config = dict(
    num_hidden_layers=12,
    hidden_size=256,
    num_attention_heads=2,
    num_key_value_heads=2,
    head_dim=128,
    intermediate_size=1024,
    vocab_size=8192,
    hidden_act='tanh_gelu',
    norm='layernorm',
    norm_place='pre',
    norm_eps=1e-06,
    positions='learned',
    qk_norm=False,
    attn_scale=0.0884,
    bias='all',
    tie_word_embeddings=False,
    parallel_block=False,
    init='normal',
    init_std_qkv=0.0398,
    init_std_o=0.0494,
    init_std_up=0.057,
    init_std_down=0.057,
    optimizer='soap_variant',
    learning_rate=0.00921,
    lr_mult_o=1.09,
    lr_head=0.00766,
    max_grad_norm=1.0,
    warmup_steps=200,
    schedule='wsd',
    decay_fraction=1.0,
    decay_shape='sqrt',
    final_lr_fraction=0.0,
    batch_tokens=131072,
    max_seq_len=256,
    doc_mask=True,
    train_tokens=742300000,
    max_steps=5664,
    dataset='wikipedia_en',
)
Each number is 128 + 24 x the weight over its row's rms, rounded and kept within 0 to 255. Layers, rows and columns count from 0. The size above them is the row's rms in percent of the matrix's.

# layer 8 MLP up, 1024x256, rms 0.057, rows 536-562, columns 0-127
size [102  97  99 100  98  96  97  95 101 102 102 108 103 100  99  92 102 102  97 101  93 104  96 105  96  98 101]
[[115 112 121 119 111 141 116 159 126 154 137 149 123 135 136 149 109 170 164 125 111 102 123 144 102 129 128 187 156 144 133 140  94 113 131 117 156 118  89 141 120 151 169 136 116 129  98 141 110  98 126 111 147 126  95 125 141 111 125 136 160 135  96 124 123 134 109 159 112  92 120 107 152  91 150 119 114 131 111 157 121  85 196 111 116 107 147  85 148 115 177 152  93  97 171 146 140 113 128 139 156 101 113 132 133 100 151 121 170 120 130 181 112 113 114 135 170  96 138 130  91 117 166 102 129  87 190 182]
 [114 116 146 144  93 126 146 131 119 152 122 150 113 100 121 131 109 118 113 145 142 118 124 124  98 166 133 129  70 132  98 143 106 116 117 128 145 112  88  71 184 101 158 103 125 118 118 121 121 192 101 140 134 155 145  97 118 102 142 123 131 118 132 161 151 141 130  98 147 119 122 168 136 150 164  84 101 131 130 144 153 166 140 130 151 141 135 142 136 130 120 125 152 119 108 150  94  89 115 133  96  93 137 135 103 112 140  89 142 133 152 152 144 106 152 172 131 184 145 147 135 105  82 165 133 125 111 128]
 [103 123 132 113  58 108 120 142  75 113  96 129 131 123 135 105 151 134 116 118 167 174 128 122 151 101 138 172 142 133 153 118 129 131 142 160 161 125 129  96 116 141 132 131 116 123 173 144 133 142 112 126 141 121 109  90 100 120 152 124 170 122 127 138 133 131 149 147  97 142 113 141  99 141 113 115 144 131 113 157  89  81 158 146 110 142 150 127 117 119 103 138 135 109 167 142 125 121 103 198 153 179  95 100  78 137 126 104 113 151 127 139 125 119 138  92 100 150 145 148 143 162 131 161 132 128  96 114]
 [137 173 150  67 102 102 117 158 147 105 168 110 119 104 112  92 147 120 158 140  75 159 142 179 107 138 116 142 126 131 112 155 164 157 128 135 130 119 126 103 177 110 104 112 113 138 168 150 135 144  67 160 124 144 128 102 138 110 117 147 116 132 120  87 122 160 143 126 166 144 123 135  98 119 152 125 127  97 115 178 138 120 120 140  82 150 122 120 139 118 110 102  92 165 204 179 105  87 132 131 145 152 126 151 152  90 161 111 119 116 154 155 117 160 110 196 140 115 133 118 119 147 117 120 112 111 110  87]
 [105 132 106 124 140 155  79 125 124 141 151 124 104 177 114 113 156 119 140 144 167 110 158 142 142 103 129 147 119 183 164 112 129 138 160 153 139  82 117 122 120 140 137  82 119 117 121 126  97 106 126 167 108 138 141 113 146 152 126 104  99 100 153 128 123 116 150 158 146 169 156 133 115  72 142 155 140 134  88 128 128 149  78 120 170 145  94 180 110 143 140 147  95 114 170 137 112 140 155  86 100 106  97 123 143 127 149 124 155 117 174 163 151 130 109  99 125 125 148 148  85 110  95 127 116 133 137 115]
 [142  72 102 152 137  85 133 139 132  99 133 115 132 115 142 155 138 103 125 147 113 114 162  65 102 118 145 162 127 121 176 138 138 161 105 120 116 108 109 125 147 122 150 163 135 122 108 122 106 141 118 127 153 149  74 138 161 121 102 104 123 140 155 143 122 129 118 127 123 101 119 156 104 142 128 169 139 122 125 140 160 113 126 133 166 156 132 140 151 158 123 129  90  84 144 126  82 124 103 132 108 126  92 137 151 125 142  98 104 144 187 123 147 124  99 175 128 146 169 156 146 120 101 130 152 145 107 128]
 [ 95 135 127 110  73 142 127 162 114 120 149 110 135 129 130 140 118 150 128  93 131 129 113 162 140 120 158 143 135 134  85 119 116 135 111 133 134 118 167 138  75  98 115  72 146 145 153 119  85 156 117 157 115 104 162 110 115 145 138 106 159 115 108 102 145 107 143 103 151 166 140 120 173 183 101 138 171  91 127  77 101 151  76 147 149 117 113 150 108  83 142 119 126 172 152  81 101 110 117 112 130 183  83 144 149  90 131 140 154 108  78  96 168 133 127 138 127 136 134 128 149 149 150 139 180 165 155  91]
 [150 113 154 140  96 116  92 116 143 133 115 121 141 147 111 151 130 154 134 134 140 129 124 118  99 150 176  74 124 113 114  92 136 126 130 122 132  96  91  79 128 139 110 149 130 146 130  93 138  82 135 126 154 137 150 142  93 146 120 100 110 144  99 145 117 131 117 153 162 144 135 148 154  87 109  81 133 107 107 140 145  97  98 113 143 120  86 144 131 143 161 110 152 128 103  88 147  99  94 154 117 169 118  82 133  99 107 129 109 195 131  93 138 139 120 143 106 151 182 127 159  90 165 134 144 142 157 112]
 [130 126  81 103 103 145 109 146  97 143 122 162 125 121 125  75 153 109 113 160 134 157 118 154 134 147 117 113 142 145 102 118 165 140 171 121 132 128 103 142 169 100 139 102 115 135 146 146 147  81 105 174 105 122 134 105 151 111 140 122 132 176 135 121 119 145 177 166 135  96 152 114 128 115 140 140 145 141 111 150 167  64 170 114 124 125 103 177 149 118 148 131 144 142 155 146  73 147 145 144 120  97 144 108 136 102 114 100  99 116 101 129 125 199 185 110 120 138  71 130  94 120 133 147  94 103  62 145]
 [163 118 138 107 121 155 136 167 143 132 121 164 127 169 136 137 144 129  71 153 117  94 101 127 118 136 112 185  86 114 127 119 126  92 142 132  99 142 139 127 157 183 151 146 130 152 153 106 116 149 147 115  94 109 125 175 138 127 201 118  67 111 168 107 115 153 137 133 123  97  88 107  97 158 129 125 123 104  99 143 155 156 156 144 119 138 178 112 126 176 110 123 119 168 141 114  84 118  93 114  76 139 128  89 103 143 128 125 150 116  84  95 121 115 115 144 115 144  87 122 162 124 146 114 127 144 147 159]
 [108 136 128 133 129 141 125 161 133 123 129 150 119 106 131 116 114 117 112 148 150  87 156 202 121 102 126 129 129 115  92 133 143 155 128 141 108  79 117 154 122 129 106 145 119 102 158 120 109 136 166 141 157 129 158 134 126  92 112 126 178 139 110 151 125 156 120 135  87 114 138 146 131 106 119 154 135  92 163 149 166 106 158 116 115 114 144 149 150 124 105  86 111 116  95  72 110 129 156 100  96 123 123 133 123 127 148 127 118 123 150 122 129 115 127 144 162 141 107 162 154 126 126  75 131 143 115 153]
 [117 105 113 172 111 146 133 114 122 117 126 105 115 132 104 153 142 110 102 145  93  97 102 166 118 149 130 152 120 168 110 129 179 133  71  93 128 102 145 142 163  88 124 124 102 130 117 114 118  83 136 101 157 151 148 127 129 124 129 122 171 156 176 118 122 114 135 136 115 208 134 154 142 127 139  94 113  90 157 134 154 178  83 129 136 120 139 115 111 117 119 115 154 122 150 165 104 123 125 157 135 137 105 152  92 114 148 171 107  96 114  96 134  91 154 104 127 130 113 113 110 124 168 119 119 130 104 132]
 [166 115 141  88  97 161 123 171 140  96 144 132  89 172 105 111 133 153 141 120 115 144 144 151  87 162 150 126 146 112 108 126 118 106 142 155 147 138 125 138 143 146 164  94 140 116 157 138 136 135 141 145 156  24 183 101 108 109 112 128 135 107 126 160 132 118 132 127 115 121 126 131  85 120 129 138 105 116 111 128 147 153 137 136 134 100  90 135 111 106  71 122 140  63 159 110  89 111 111 151 153 167  97 149 143 127 160 151 172 106 126 148 157  98  86 136 128 109 148 116 168 113 116 142 119 132 164 139]
 [138 128 166  73 157 124 145 113 141 135 111 111 159 114 127 123 133 142 133 119 124 117 165 156  91 107 130  64 140 158 159 141 137 109 152 109  87 142  86 123 123 145 109  96 127 106 166 124 148 166 170 114 160  94 148 101 119 163 132 169 136 147 122  94 118 134 153 113 136 128 102 125 124 130 129 107 133 155  92 167 194 111 125 125  99 102 150  64 158 129 139 154 173 110 130 129 129 129 140 157 154 112 142 141 136 152 124 116 113 138 153 102 133 147 145 146  94 111  96 121 123  55 126 156 119  84  99  95]
 [118 133 118 103 129 112 124 133 150  97 148 134 108 134 176  88 106 131 125 134 129 132 128 132 133 120 132 159  99 136  94  78 124  87  86  99 141 118 115 123 154 103  62 102 119 105 173 149  94 149 122 107  91 111 144 121 150 126 124 120 127 153 154 126 175 123 143 122 103  89 146 148 113 132 126 103 119 104 118 110 139 114 114 112 119 130 116 129 123  94  96 149 114 143  84 121 123 100  99 140 148 120 102 159 151  90 162  85  80 199 109 119 119 140 146 172 159 101 148 155 104 148 129 138  85 115 143  59]
 [160 139 136 137 124  98 136 186 108 140 122 110 110 110 156 116 121 132  99 123 109 118  79  76 130 102 116 175 129 114 116 172 143 135 106 137 142 135 136 126 119 130 123 111 138 144 119 117 136 164 127  97 167 123 156 132 153 126 159 116  98 122 163 165  86 139 131  90 125 117 112 102 156 103  72 176 164 132 100 132 136 107 176 114 172 141 137 151 145 128  89 166 128 151 154 110 123 123 119 145 140 142 136 105 124 151 114 128 162  80 118  84 161 119 132 136 119 150 148 147 146 141  97 129 136 130 155 100]
 [159 157 145 111 112 127  86 162 136 161  72 141 155  96 172  56 121 142 161 136 118 127 167 147 118 140 106 139 136 120  98 103 138 135 164 132 112 146 158 128 141 111 118 138 140 173 147 160 144 121 101 134 131 133  98 131 111 110  82 128  93 175  94 128 132 160 119 106 107 137 122 107 120 119 115 120 106  80 132 136 108 115 134 140 165 146 156 122 146 147  98 120 151 126  90 143 170 111  90 143 124 139 124 146 111 101 129 160  85 134 130 119 131 181 148  83 141 140 148 129 121 107 125 149 160 137  92 137]
 [129 124 114 138 115  89 115 131  77 148 122 159 108 139 128 101 118 118  89 139 107  83 139 130 121 114 166 126 175 132 160  94 142 116 130 185 192 144 115 121 136 148 131 136 148 127 133  89 109 113 141 110 145 156 146  99 140 170 132 130 140 103 181 148 144 169 117 132 109  85 131  92 147 136 147 164 133 105 124 134  82  88 112 142 121 131 124 113  97 111 118 121 115 137 161 101 133 147 133 109 112 114 154 111 130 172 157 128 170 134 103  92 150 140 131 159 132 102 144 140 151 102 151 169 119 162  98 120]
 [153 149 150 119 180 134 119 139 131  80  85 139 147 139 140 147 108 138 137 152 116 139 124  92 119 141 124 154 100 148  99 167 161 114 121 115 119 102 112 100 163  91 153 123 154 143 123 158 143 126 128  94 109  97 101 112 158  85 125 130 190  54 148 136 142 149 137  92 143 110  91 133 115 206 127 137 103 124 127 153 152 102 132 120 144  93 131  99 176 117 130 102  98 122  93 128 111 135 108 151 143 161 129 130 109  87 110 114 143 126 128 120 127 128 132 141  97 174 117 155 128 135 111 163 118 121 127  97]
 [131 106 136 131  78 122 162 118 140 153 127 134  71 123 100 106 139 167 141 162 162 114 131 125  85 137 168 132 135 133 124 138 119  80  92 127 119 133 114 140 143 134  97 121 131 114  93 161 101 117 178 145 116 111 112  82  90  95 128 138 131 138 100 144 107 138 148 138  96 168 145  95 128 115 146 172 115 140 162 121 155 117 147 135 121 120 114 118 137 115  91 174 107 108 119 132 111 163 125 138  88 118 132 126 155 158 123 147 153 116 147 125 125 138 167 137 127 133 121 148 116 130 135  81 114 107 161 148]
 [107 113 122 148 124  79 114 101  95 136  78 157 145 142 105 180 182 124 148  93 146 142 127 124 152 145 105 144 145 161 107 118 141 115 111 135 108 164  76 121 123 141 126 123 136 122  70 106 196 158 152 130 131 123 129 129 124 125 113 131  83 158 107 120 133 127 118 120 140 171 113 137 119 155 111 137 119 124 112 118 145 122  86 146 144 132 153 136 151 159 148  93 117 107 107  77 142 122 124 193 125 152 126 108 128 101 124 124 138 152 125 104 119 136 158 133 110  72 126 148 119 143 160 104 128 121 113 159]
 [141 107  93 111  93 129 139 123 134 126 107 102 111 171 139 157 129  98 123 143  94 153 111 159 110 124 124 108 105 157 128 201 128 105 131 145 156 153 101 155 109 134 116 143 174 170 121 145 129 138 153 129 144 124 129 124 164 146 156  95 122 138 147 131 165 128 132 140 157 121 131 156 122 157 108  78 131  81 122 128 107  80 142 123 123  97 125 104 113 129 138 103 140 176  95 107  73 107  93 158  95 163 137 124 139 134  93 141 149 134 156 122 161 139 159 106 118 170 142 199 158 106 135 159 124 117 150 111]
 [138 121 109 102 137 145 140  94 130  84 151 171 111 156 131 183 128 116 114  95 111 130 148 139 132 177 136 108 114 120  94  93 129 117  82  90 148 120 155 136 157 126 107 143 134 129 150  91 163  96 124 123 129 136 114  82 132 113 108 151 113 117 129 112 143 116 129 118 136 113  67 110 104 152 140 110 108 137 120 131 114 107 154 130 116 125 109 103 110  89  98 137  79 161 120 136  89 115 104  91 179 152  93 110 149 102 144 171 129 138 103 103  99 140  99 115 112  97 115 139 154 114 106 142 108 117  97 113]
 [167  90 176 100 100 184 128 148  93 112 113 129 146 161 180  90 116 100 149 109 131 109 153 176 142 133 149 127 132 138 129 108  98 140 125  98 154 141  86  99 154  91  79 138 128 114 148  85  99 129 162 111 149 131 141  86 144 140 112 107 131 129 145 119 132 154 117 118 135 145 105 113  84 124 104 173 137 132 121 106  91  93 147 127 133 119 110 142 128 148 140 130 170  78 123 170 105 110 142 153 118 137  82 142 144 134 121 165 129 154 149  82 118 144  94 158  96 110 133 157 138  99 167 142 112 126 162 124]
 [163 132 101 117 129 144  97  79 143 131 123 121 126 131 109 176 154 120 116 142  84 137 135 176 140 142 145 149 120  94 122 134 122 157  77 128 127 143 120 143 163  99 107 118 151 119 123 132  98 180 120 111 123 180 128 142 129 140 150 112  99 127 131 133 128 165 120 113 159  76 102 132 111  98 117 152 117 142 121 125 120  93 114  95 153 125  94 136 166 130 144 132 137 124 126 140 112 168  84 121 110 114  65 125 156 135  77 136 172 113 152 112 135 141 129 146 129 132 169 110 144 125 119 157 150 147 123  90]
 [ 86 109 139 103 125 133 151  99 131 118  96  82  91 155 138 162 153 148  80 142 116 133 141 109 144 135 153  81 101 128 126 127 122  83 136 131 122  90 183 140 121 143  87 154 153 151 132 143 105 144 137 179 144 168 109 122 131 128 148 125 150  93  96 139 120 108 179 148  88 124 110 122 162 146 127 129 111 104  82 122 116 105 123 135 128 126 143 110 108 111 141  86  86 118 100 133 144 114 138 167 130 115 124 108 150 108 136 120 116 158 131 105  83 100 118 157 132 105 153 152 133 123 154 118 146 121 157 137]
 [101 112 165 149 148 128 144 126  89 150  87 105  82 153 176 113 144 101 172 114 139 131 153 144 125 169 167 152 111 124 131  70  92  69 128  83 120 120 120 153 162 144 140 105 127 142 112 117 122 151 104 138  85 148 133 148  92 131 173 117 144 116 179 120 112 133 125 150 129 137 111 138 145 136  90 109 139  78 105 129 115 134 160 132 134 144 127 103 141 170 126 120 119 124 165 146 117 136 112 140 143 139 119 158 103 153 153 161 130 148 157 159 118  85 133 123 144 141 122 111 105 131 126 108 101 146 156 174]]
# layer 8 MLP down (transposed), 1024x256, rms 0.0571, rows 536-562, columns 0-127
size [ 97 101 100 105  97  92  96  95 107 101 106 107  97 104  96  99  99 105  96 105  92 105 112 115  88  98  93]
[[166 174 104 120 175  89 150 130 135 122  54 151  89 130 158 122  88  94 170  98 133 123 117 145 119  82 109  85 136 134 148 148 169 111  99 112 120 147 154  82  83  75 142 161 132 126 152  90 104 135 120 161 108 153 147 177  79 135 143 121  92 136 136  79 129 133 143  96 137 164 135 105 134 129 102 172 117 115 152  99 111 154 132 145 148 168 142 137 135 137 121 139 125 116 100 119 114 122 129 121 128 110 126 107 132 106 142 144  99 107 143 144 135 101 146 126  96 131 114 133 153  97 104 150 134 132 117 116]
 [130  98 130 126 170 122 107 146 144 195 112 127 101 167 131  98 136 131 128 107 147 128 169 103 133 135 123 120 139 121 153 135 118  99 160 133 135 142 135 150  94 149 144 139 136 107 139 155 104 131 179 128 149 134 126 136 109 127 159  45 120 152 118 129  97 104 145 146  99 103 134 106  96 130 154 135  99  97 127 126 142 133 123  82 131 122 152 136 119  93 159 135 162 100 113 186 163 141 126 145 102 108  95 116 125 119 118 130 158 122 151  95 122 120 128 101  94 159 150 103 100 123 149 111 136 108 118 133]
 [167 150 145 125 137 157 170 111 189 116 112 112 123 108 126 135  92 101 159 161 137 142 100 152 152 153 146 103 105 113  93 150 120 138 126 106 108 134 129 140 151 161 139 105 109 139 154 116 164 111 159 134 125 104  97 126 150 101 129 140 108 129 127 116 105 173 121 115 145 131 147 116 157 140 139 143  86 136 143  82 176 166 129  92 122 118 115 173  89 141 152  97 138 112 145 156 122 127 145 139 105 126 128 167 153 103 130 170 119  91  98 158 129 145 100 176 182  82  85 114 112 130 129 111 123 128 150 103]
 [135 103 128 153 143 115 138 109 143 156 128 118 131 150 134 122 136 105  95  94 133 104 126 149 124 179 102 135 141 164 155 127 102 140 137 161 149 108 140 126 158 148 172 135 149  50 112 130 160 106 158 151 118 123  85 152 162 116 155 124 168 120 161 167  79  94 160 120 131  98 117 115 163 107  93 133 138 134  85  99 158 106 114 151 141  83 105  75 142 134 157 129 106 120 124 121 100 115 123 135 103 146 129  89 128 113  97 183 113 161 115 137 157 144 125  90 169 106 122 149 162 141 118 196 104 139 126 113]
 [161 154 116 133 115  94 146 125 148 118 106 144 106  99 113 173 143 132 131 130 123 142  66 104 126 135 118 104  95  79 138 102 136 114 169 191 121 141 123 103 156  84 181 128 151 138 131 127 159 133 169 159  58 107  69 118  82  69 126  84 116 150 131 137 130 139 114 114 128 159 128 116 144 147 146  94  93 167 164 111 161 109 145 145 153 138 108 126  57 151 131 125 115 115 125  93 146 162 105 131 137 119 174 121 148 149 136 136 159 172 143 148 118 156 136 122 116 118 130 133 176 104 136 130 161 144 145 137]
 [123 130 172  80 111 146 130 155 116  95 108 150 150 118 130 108 152 128 138 141 112 137 160 120 122  96 108 127 101 139  90 121 109 116 142 101 105 121 143 106 146 152 158 120 131 191 140 117 149 144 145 136 116 141 110 100 113 148 105 145 148 107 125  99 121 131 147 121 128 137 148 161 107 125 141 112 144 136 112 108 138 126  86 167  84 105 109 110  83 166 148 159 101  87 157 155 109 152 101 174 129 117 109 117 124 133 172 150 163 144 106 115  99 108 110  78  95 150 106 110 154 138 191 117 126 137 126 154]
 [163 144  94 156 122 126 115 117 126 121 117 123 139 131 131 127 141  81 119 104 134 103 170 118 135 135 103  95  71 130 168 134 114 129 128 139 108 106  75  98 165 125 156 144 145 152 106 127 127  97 119  92 132 148  87 133 141 141 141 148  80 125 147 130 161 152 127 159 102 110  88 126  84  86 178 119 111 118 117 110 147 100 129 115  97 158 126 116 188 134 128 140 138  74 163 143 159 169 155 144 131 132 153 114 126 163 128 100  99 159 132 132 153  97 128  91 120 159 122 107 109 139  97 134  96  54 103 141]
 [ 99 111  92 105 159  97 133 160 120 109 122 100  66 136  85  88 131 144 137 133 153 120 165 134 113  89 107 151 170 128 137 167 110  93 109 158  90 163 118 115 121  97 139  93  98 135 116 179 100 159 143 107 102 121  93 112 140 114 125 170 139 111 138 138 144 139  94 123 143 132 127 106 120 126 136 145 104 103 148 112 132 153 147 129 125 127 154 138  98  97 110  98 100 122  89 127 139 129 122  77 134 132 113 158 167 141 114 104 175 159 122 122 182  87 132 113 144 102  92  97  88  80 145 142 107 115 136 109]
 [111 130 140 175 118 126 107 141 142 158 162 100  94 108 121 117 131 124  89 148 111 158 157  69  86 154 115 109 119 101 103 167 136 140 115 114  97 115 118 176 111 174 121 147 124  76 116  93 124 113 125 115 154 127 138  95 132 127  97 107 106 161 110 149 114  96 101 123 108 116 122 106 144  87 118 142 151 107  97 146 118 119  82 126  99 116 155 132 150 148  99 136  94 122 116 129  98 154 110 130 116 157 135 144 111 110 174 143 133 156 106 121 140  76 146 135 137  82 178 113 127 106 157 156 112  85 152 134]
 [135 126 115 141 149  88 119  96 100 124 137 139  62 113 137 144 136 132 163 102 112 156 138 149 170 108 145 118 124 151 113 120 138 136 101 155 136 139 132 119 147 114 165 110 120 111 114 120 127 120 108 176 140 169 170 113 118 116  74 118 181 149 102 143 107  94 118 132 143 152 163 113 149 119 137 150 127 152 127 141 110 124 116 113 155 121  93 179 106 108 162 156 110 116  75 156 121  83 141 107 136 101 116 157 161 106 153  92 127 118 173 113 103 126 115 176 159 140  87 148 128 147 131 107 105 111 133  94]
 [120  85 148  97  93 112 116 111  80 140  83 147  73 129 130 118 131 148 161 117 130 116 125  91 127 129 126 103 124 125 156 140 183  90 121 150 104 140 138 153 161  88 135 148  98 154  90 130 126 121  85 135 137 149  80  92 138 134 140 197  92 141 161 166 144 166 110 119 114 147 141 101 137 142  73 133 142 135 110 149 133 105 131  99 151 155 124 117  95 156 142 127 121 124 112 164  88 125 102 162 148 155 126 112 124 132  82 130  88 153 100 125 101 156 130 111  95 133 164 104 120 130 146 164 151 121  94 124]
 [117 156 127  74 149  93 141 137 125 134 140 119 148 176 128 122 123 141 143  90 103 142 116 110 122 150 113 105 152 117 131 172 105 159 119 136 122 110 109 149 119 107 115 134 132 130 109 115 137 139 149  93 113 174  94 120 126 137 116 165 100  94  65 144  83 114 140 120 132 153 122 129 120 122 126 133 142 145 127 141 135 133 134 170 151 159 106 135 134 133  90 118 103  66 153 164 172 123 113 139  98 140 107 176 153  80 123 128 151 122 134 132 118 143 142 138 164 140 106 158 127 109 134 147 160 112 152 122]
 [120 130 103 168  84 107 111  91 172 159 100 135 157 133 151 108 119 130  82 133 143 149 117 115 168 109 127 136 152 137 119  93 153 117 129 121  65 145 105 125 143 133 119  66  92 163 137 131 145 156 119 142 110 147 159 114 139 111 119 129  88  92 103 143 107 141 108 145 144 141 131 123 154 121 146 129 133 136 122 131 157 146 113 123 132 175 121  95 127 144  90 106 115 188 109 127 157 151 136 110 126 116 130 115 141 103 130 152 181 106 130  90 113 144 124 130  94 167 145 147 120 153 117 137 100 120 135 135]
 [113 129  81 139 135 165 159 130 109 145 136 129 132 113 123 160 136  95 117 142 125 148 135 119 160 138  96 123 136 107 110 135 107  88 133 178 110 121  92 135 120 127  91 139 113 144 122 123 130 133 149 120 146 129  65 138 170 141 140 122  97 148 115  91  95 131 118 147 143  90  98  96 131 115  74 103 159 137 149 139 114 179  84 101 161 108 107 107 106 149 143 142 133 124 101 138 135 172 104 133 134 106 138 132 175 151 144 153 158 111 130 137 130 135 123 159 155 145 145 175 169 159 128  92 101 130 137  97]
 [102  93 148 163 182 155 151 122 106  92 101 135 120 121  71 135 135 124 147 124 112 147  96 120 130 121 133  80 121 120 143 124  90  96 107 126 141 174  83 138 188 140  84 135  65  97 123 143  75 161 146 152 173 168  92 141 127  95 142 145 123 127 124 142 166 139 117 152 136 154 141 130 138 119 122  98 103 139 179  84  99 154 134 157 160 117 108 133  91  92  87  99 152 124 123 111 135 132 113 100 128  84 147 103 107 148 147 137 157 125  98 120 113 149 120 107 164 152 105 119 138 119 141 128  91 142 108 121]
 [146 120  80 106 135 126 106  93 140 140 133 126 140 159  80 163 126 144 164 140 122 152 117 166 158 194 116 100  99 138  98  91  62 115 124 130  61 115 125  97 202 140 115 136 125 135 136 131 109  88 140 141 134 157  86 108  96 121 141 129 154 148  97 128 112  95 147 105  78 158 120 155 106 127 120 120 140 158 137 102 140 155  83 170  91 128 112 118 129 117 164  87 146 114 142 142 173 109 159 154  96  90 121 125 116 120 138 115  66  99 116 115 116 152 142 111 119 123 115 173 150 160 174 123 124 121 158 114]
 [128 107 129 136 158 147 139 121 135  96 162  96 152 145  82 126 110 171 105 174 147 104 114 132 153 149 141 132 124 103 160 157 114 130 142 126  98  96  85 129  81 138 155 138  85  86 118 116 126 181 108 122 157 109 133 100 112 125 160 112 164 130 124 112  99 145 104 120  99 113 135 100 128 135 156 114 138 120 128 115 117  93  98  90 134 132 111  87 112 128 172 139 127 126  99 145 105 149 148 155 142 115 133 149 152 157 120 110 125 107 145 151 124  95 117 157 122 115 110 161 123 164 131 114 114 156 166 102]
 [ 96  95 138 150 123 127 110 144 151 183 129 127 139 119 128 130 174 139 163  95 158 138 156 101  81 132 132 124 147 110 100 125 122 156  96 133  93 155 120 112  86 137 101 120 111 123 118 121 130 113 161 178  98 133 103 139 140 166 124 127 148 113  82 103  65 143 155 136 128 123 131 115 120 153 109 136 151 164 128 109 155  89 138 163 132 117 145 144 138 126 107 183 154 146 122 129 132  96 101 104 103 109 160 130 101 165 138 120 103 140 124 159 123 148  78 106  82 133 126 144 117 140 122 111 120 141 133 132]
 [140 165 121 163  85 123 113 126 128 182 178 144 135  99 130 179  90 115 121 148 162 132 139 104  96 148 141 122 122 155 158 151 109 119 158 117 139 158 126 145 149 108 114 159 130 137 126 108 123 101 125 176 161 149 151 138 145 153 161 103 102 205 147 127 100 105  95 104 115 132 125 132 142  92 142 159 106 104 121 147 138 137 131 102 123 174 112 176 138 130 164 176 141 163 170 107 117  97 144 144 110 106 135 128 149 154 110 146 149  87 155 105 119 158 164 156 142 118 131  80 109 114 159 150 143 145 143 152]
 [111 137 188 148 111 105 129 162 146 148  85 156  92 163 123 137 125 132 135 144 115 121 164 133 105 107  93 137 149 133 123 135 137  72 129 127 150 130 193 157 137 128 156 103  97  74  98 109 150  84 133 100 109 117 143  77 123 133 127 113 137 137 106  94 106 140 134 130  91 119 124 112 134 143 136 159  90 152 130 127 164 138 138 130 130  96 131 105 113 145  98 131 167 121 148 160 140 119 145 107 124  70 123  97 120  94 171 103  86 148 114 111 140 121 111 108 154 147 143  93 145 110 116 143 146 165 119 124]
 [169 138 126 140 158 143 101 194 163 137 140 117 134  74  70  58 125 125  96 156  93  93 101 125 123 135 151 120 117 106 121 121 143 165 150  98 110 133 157 152 130 103 137 158 158 106 160 119 136  94 129 131 147 123 111 134 150 106 108 148 150  94 155 131 141 142 114 124 117 139 143 116 123 151 147 167 166  96 131 138 138 130 158 100 131 137 110 120 102 116 159  99 165 160 125 111  96 161 127 133 122 140 147 137 107 118 129 129 119 126  99 160 143 143 133 111 128 147 104 118  87 117  89 131 119 133 145 114]
 [107 146 143 111 116 140 142  84 152 128  94 100 133 108 194 111 104 118 133 120 110 113 156 109 170 147 130 197 172 109 119 102 125 117  92 100  96 131 100 122 116 148 163 130  87 103 125 130 119 111 105 106 128 141 122 184 132 110 149 128 126 143  75  86 137 142 168 146 112  90 133 118 171 109 133 141 117 133 147 101 119 168  99 138 153 151 178 127 143 126 123 120 183 161 132 114 115 140 152  85 147  93 111 155 150  90 128 129 124 162 138 137  92  85 149 139 164 125 112 138 130 131 105 113 161 141 171 105]
 [152 148 124 118 109 127 109 167 110 154 161 138  96 115 164 152 136 172 148 116 115 111 109 148 155 115 128 118 114 109 119 104 109 149 157 186 121 107 100 129 110 111 100  98 145 125 117 139  65 146 142 178 134 108 122 120 154 112  98 142 159 151 147 163  86 100 146 107 111  95 160 140 103 143 136 117 121 143 127 150 123 138 115 151 133 151 112 127 136 139 161 155 165 124 135 115 126 159 133  56 111 142 131 126 108 147 188 116 133  96  84 137 114 156 133 134 135 163 159 180  95 108 107 138 163 129 151  98]
 [116 123 113  84 123 174 140 168  93 144 122 127 120  70 154 109 110 139  88 116 143 113 149  93 139  97 108 114 147 120 109  66 143 132 164 141 149 104 109  97  93 130  97 122 109 108 157 170 131 106 139 103 143 117 119 177 136 127 145 147 156 137 170 100  90 149 123 136 136 128 105 132 163 136 172 142 170 151 139  96 110 124  92 108 175 160 164 109 123 111 167 140 142 134 120 111 118 132 141 134 139 131 143 153 159 121 186 129 126 107 145 134 108 100 137 150 151 122 148  95 129 139 102 162 113 132 119 131]
 [178 168 168 101 104 115 142 116 141 166 136 165 158  91 156 135 132 145 136 145 123 134 106 118 118 123  85 137 118 133  96 108 129 106 134 137 122 155 123 116 152 132 148 117 136 136 154 136 137 114 127 159 153 132 125 129 128 165 121 116 113 108 141 116 143 126 117 134 120  90 151 108 118 147 133 110 139 108 149  87 149 113 116 111 164 108 113 125 148 137 142 107 101 149 107 111 135  93 137 124 184 127 143 134 130 125  30 106  88  75 153 149 129  81 100 101 129 162 130 118 104 133 100 102  90 108 126 152]
 [101 103 143 114 166 108 148 147 168 116 142 130 147 108 143 158  80 103 150 117 159 163 156 133 136 138 134 140 108 142 134 179 131 124 146 113 110  97 109 133  91 132 115 147 165 139 175 118 151 129 124 120  47 179 136 151  97 126 104 160 112 123 139 164 160 140 125 147 101 118 158 168  87 106 121 115  93 131  92 127 120 137 148 150 148 136 125 144 109 180 142 146 135 128 158 135 149 103 120 114  72 136 111 122 140 125 131 132 138 141 174 139 138 128 113 116 111 113 130 113 107 108 126 167 111 117 142 135]
 [121 141 110 119 129  87 101 138 146 140 126 129 126  93 149 163 181 131 118 157 137 147  73 123  73 145 122 121 161 161 148 126 101 111 101 151 101 139 104 124  98 127 124 159 141 105  95 119 146 136 121 119 161 147  93 119 161 116 132 148  95 103 140 161 103 143 153 145 157 110 131 104 123 113 135 106  99 179  91  88 113 160 150 120 121 101 126 128 115 121 119 155 117 187 113 129 122  97 118 100 140 149 164  98 144 166  60 165 161 140 132 115 113 129 159 133 134 118 122 137 107 153 143 143 113 107 119  87]]